config = dict(
    num_hidden_layers=9,
    hidden_size=128,
    num_attention_heads=8,
    num_key_value_heads=4,
    head_dim=32,
    intermediate_size=320,
    vocab_size=9090,
    hidden_act='swiglu',
    norm='rmsnorm',
    norm_place='pre',
    norm_eps=1e-05,
    positions='rope',
    rope_theta=100000.0,
    rope_fraction=1.0,
    qk_norm=True,
    attn_scale=0.177,
    bias='none',
    tie_word_embeddings=False,
    parallel_block=False,
    init='normal',
    init_std_qkv=0.0442,
    init_std_o=0.0442,
    init_std_up=0.0442,
    init_std_down=0.0442,
    optimizer='adamw',
    learning_rate=0.0026,
    beta1=0.95,
    beta2=0.99,
    weight_decay=0.17,
    lr_head=0.00972,
    warmup_steps=323,
    schedule='wsd',
    decay_fraction=1.0,
    decay_shape='linear',
    final_lr_fraction=0.05,
    batch_tokens=[16384, 32768, 49152],
    max_seq_len=512,
    doc_mask=True,
    train_tokens=138000000,
    max_steps=4261,
    dataset='wikipedia_en',
)
Each number is 500 + 50 x the weight over the matrix's rms, rounded and kept within 0 to 999. Layers, rows and columns count from 0. Numbers have three digits each.

# gate: layer 4 MLP gate, 320x128, rms 0.0697, rows 87-93, columns 0-127
# up: layer 4 MLP up, 320x128, rms 0.0667, rows 87-93, columns 0-127
# down: layer 4 MLP down (transposed), 320x128, rms 0.0656, rows 87-93, columns 0-127
gate87:513485555536489470474513487483524483543464507497504384561479521607469458558436506477397508456580503571448468509467480408493526480545470466462593519519565412501521534554499471540536473491497447460488513486534450496468498479503520565454517373506515510591504371416451582595557438511526481503511434486383492483516496505506436481533535494476618478473506482531446513481612526521441467526441
up87:482594548586503485514410460500608441447599495517529423519590515530564462490536496624573444434501613547569533581578491482462429520509501537473596527560573459530511487483504513565522468488523479531559596510497507482451434583391419525540490492433457613538539480467493439474473505452431439466594458479575517459399575457593507553515521472439476557463602433496517507595495515569498480542416
down87:582574507499600620591458487467507556494495444550469530453540496577476503438442420553543529528550494544559550598489535505569504530478486508479585550472470513498553486445517475555551593432409510493560590603495396508440493545473483460519442522480472518611507462413472596455454501509503408472469496501514418486401532482538409512518553525450504624558542489634474467438523521595434496411470
gate88:469538540525465586511394468558500512494523542464489428545443474613472489480535542475520464532528511431535521433543556482410515544475494464449486530494484512499492487669527529526535467523456394516441546511441440436489405560423488486559534457421455541533566473511415393411514520534412530526505447386534462536511497423510459519510562540514443505571566394494459446531486477475471509487338
up88:524449466495460524526471511526501501478440523530483554536536508476484434430511413626500546512495435580428482552458493524499560532535440399605445521491601539508580527497439515379454545452517469500526441533432474449465491486485540499483436557498541601494470571500472480412481594480547488570445525550396504545582440451474561466501514568534571438477482396450541481527411426502541455490470
down88:484442423460367526538487451564476630490440563620451515559560494522504481493492491488529538568575462544514566476467552514412452477426441500547483537520565502493564510546536490433517479575484464519480475502439538445545515460516458558500528507543502543447430504504545469413486633468491541595576490517483459561449504424416515510512517479557477482510497524557554584529474466466447494474429
gate89:471490529528505478580489555532564477562598420512420487581528483468520424361523573543461553553420394548565483437504504535461571498516559498540547358458568548503538549559398549526451531498577570499503521484453492426553514509408539629544516567517422408482455567440545569384437440474508545409493566511494474539473484524483536515418491469510492497498450386468466488453411557436545527600424
up89:456505508642557482559448536479604591525486540545501482583459565447515586463529500552378556468526469575494518540592409528513626470477524567500551504429438590553497574523424546462464621458485525547501551562405528490454434463504519517507526451516599477530471514445538471476466530482571527445531528535473469410371467508458443553493459546464529495415475485440526463505383487531441557496543
down89:451579479473532494558516412532499486421572519428509414395483539488546388519515465502626513532509533524517548616439442420545512495495412545517523533520495499462460552562577538552526525467488434603448392495423506476504547503566499498482487509497496536464463514547506507543528554500402497552520451579453475408466550454514488502413512601532626493520459525449483499537559448558489387568521
gate90:520477638479447368502485529516468433518400441471540493497569491579432462570504615445489502420510501524461479477487481383495527506556507531494530455505552473413402578587447594456633481533550496523509561494536511459518550527481489542537524396431429472517522494530487502502487451512463483400569423508507519442557555401425579509488547440495527507449532459462505493449561604466465557526471
up90:420552494562569525486558472566586599471602530395471402420468544616469464558578400472462499408525477653582535470534502452583402457539511531509600506625438452562427533425537463535481559395432462371468547437518463487410502497553483464507539457408542525425460497498509416508473568539469500590494546440444507483444474423585488453486481467429519578506535537486485506575518510626536416591522
down90:468507476527549501550494453518449489553506501574478472369542520568535496447522488579462487502483501521525441454533450533549501507484555515546545690539428551431500551493468466596452521403472515516428505522535510545431474581469438388444465443450373507507520464522438397533502556489582443575500560488478427423535602416546536431635535447401530598503464503520446623573400455586495453415471
gate91:494492501551512590465466467517437489457542488503430603517547582503559502512495516395549475477442515578539512491509510471494418537488466578420473472487440483512399505566578503491533431514474531375441546495554548476542503561477520507537500540486541577507505547529507467560483512455456583524497457406585502552562548451515501531510538424488498503505468524471465456514571454575490518600494
up91:456436573484467541482554495543514481524390582537400512518550527525439436549437548461457504519535451493449507541499562488543469454553512512496553403533435496447440556504537421385517614515487485466489509533570511526567553498525489587435503478459590513455404458563481471454510573468556562499548428503489463441579437561441539523496449459526544523489512510523468524386513465482418461542522
down91:574510481529533493430432310529464447383497412519531523476512516458497501470477518512530603523520520493546457498557420459427478499496448549472520539493546558517520482493528478516466461468544510519511484474461536427552401478472504458443492508590507514617518457456496543526539482506460473518500541502585529444415589428494441407514498539466579465511428520506589489528498524444558512438455
gate92:575462436483447501455478425481537536501501500518539501491400564522536557466526495489551441457508490499579544518439531455478458362500519512468460570484478512585458438520479470490578470483537523456415499554444466463451477417503503453516522441485458473546581564526585493515499519504457569461544573418554482516480547461507438476477502490450485538415465506467528601465519539507470524544472
up92:580450553552488514511469492547493509451555503450560359497470518485483499471545506589446502483517500509557533558519522449485494428606546484543480591468488476566456542507488480547534446465536503416484491518466442478452524415522557502525452525453528427506440470442533500584526487504478396508550482441508514587407587479481507497481537503443477569446398542505466534491497489505504540492460
down92:427531431472465531460539436484534458535468452520475592553549507501438514550444498454496497452502458484443487450514494526465487542497504426528485460530558494452586462517529438530460555547465535592544475505535550498479487568475462470462539551570486564517575452517430479414451564461558569461499503515435510448517500515430470518566532477526496389499558428478532473507492493510507465581538
gate93:442459464592485459513524515479492389507487393502574515629493518542605478442540470544493480528416486575586438563547492516443508459422482565500507488482472471456593482435374506474523485468469526490563435585477569565556431473493516554532439456440457476402526517487517438575447570525524511454594493459462493485592562559606503481534537453560545435588484441485444543476489459518494515457513
up93:544465551520421427567536548401513479415478643492454432546552544445379548579501483575500582501455524470517496550453469421562439503552484536566537483507550503495527447449409519530468492521566554497484530533441554497463486531484573596589505502562425477496492416411500469547438468487537504495486463497446562470494580545642629462454540481622453489471551502463474523505512498528609359560506
down93:481452445541532493517446565471615484412586411528576482501439435540503548529533544488540398550444468465473486527492482520433536599508577487506490546506556587426497446437511527472508437397515506524553518520433509468444411508513544526479482521468547442506510566436476525554582601591662399548572514473478502593511539543615513528520471514532564501514473425429408442447420424594583519519463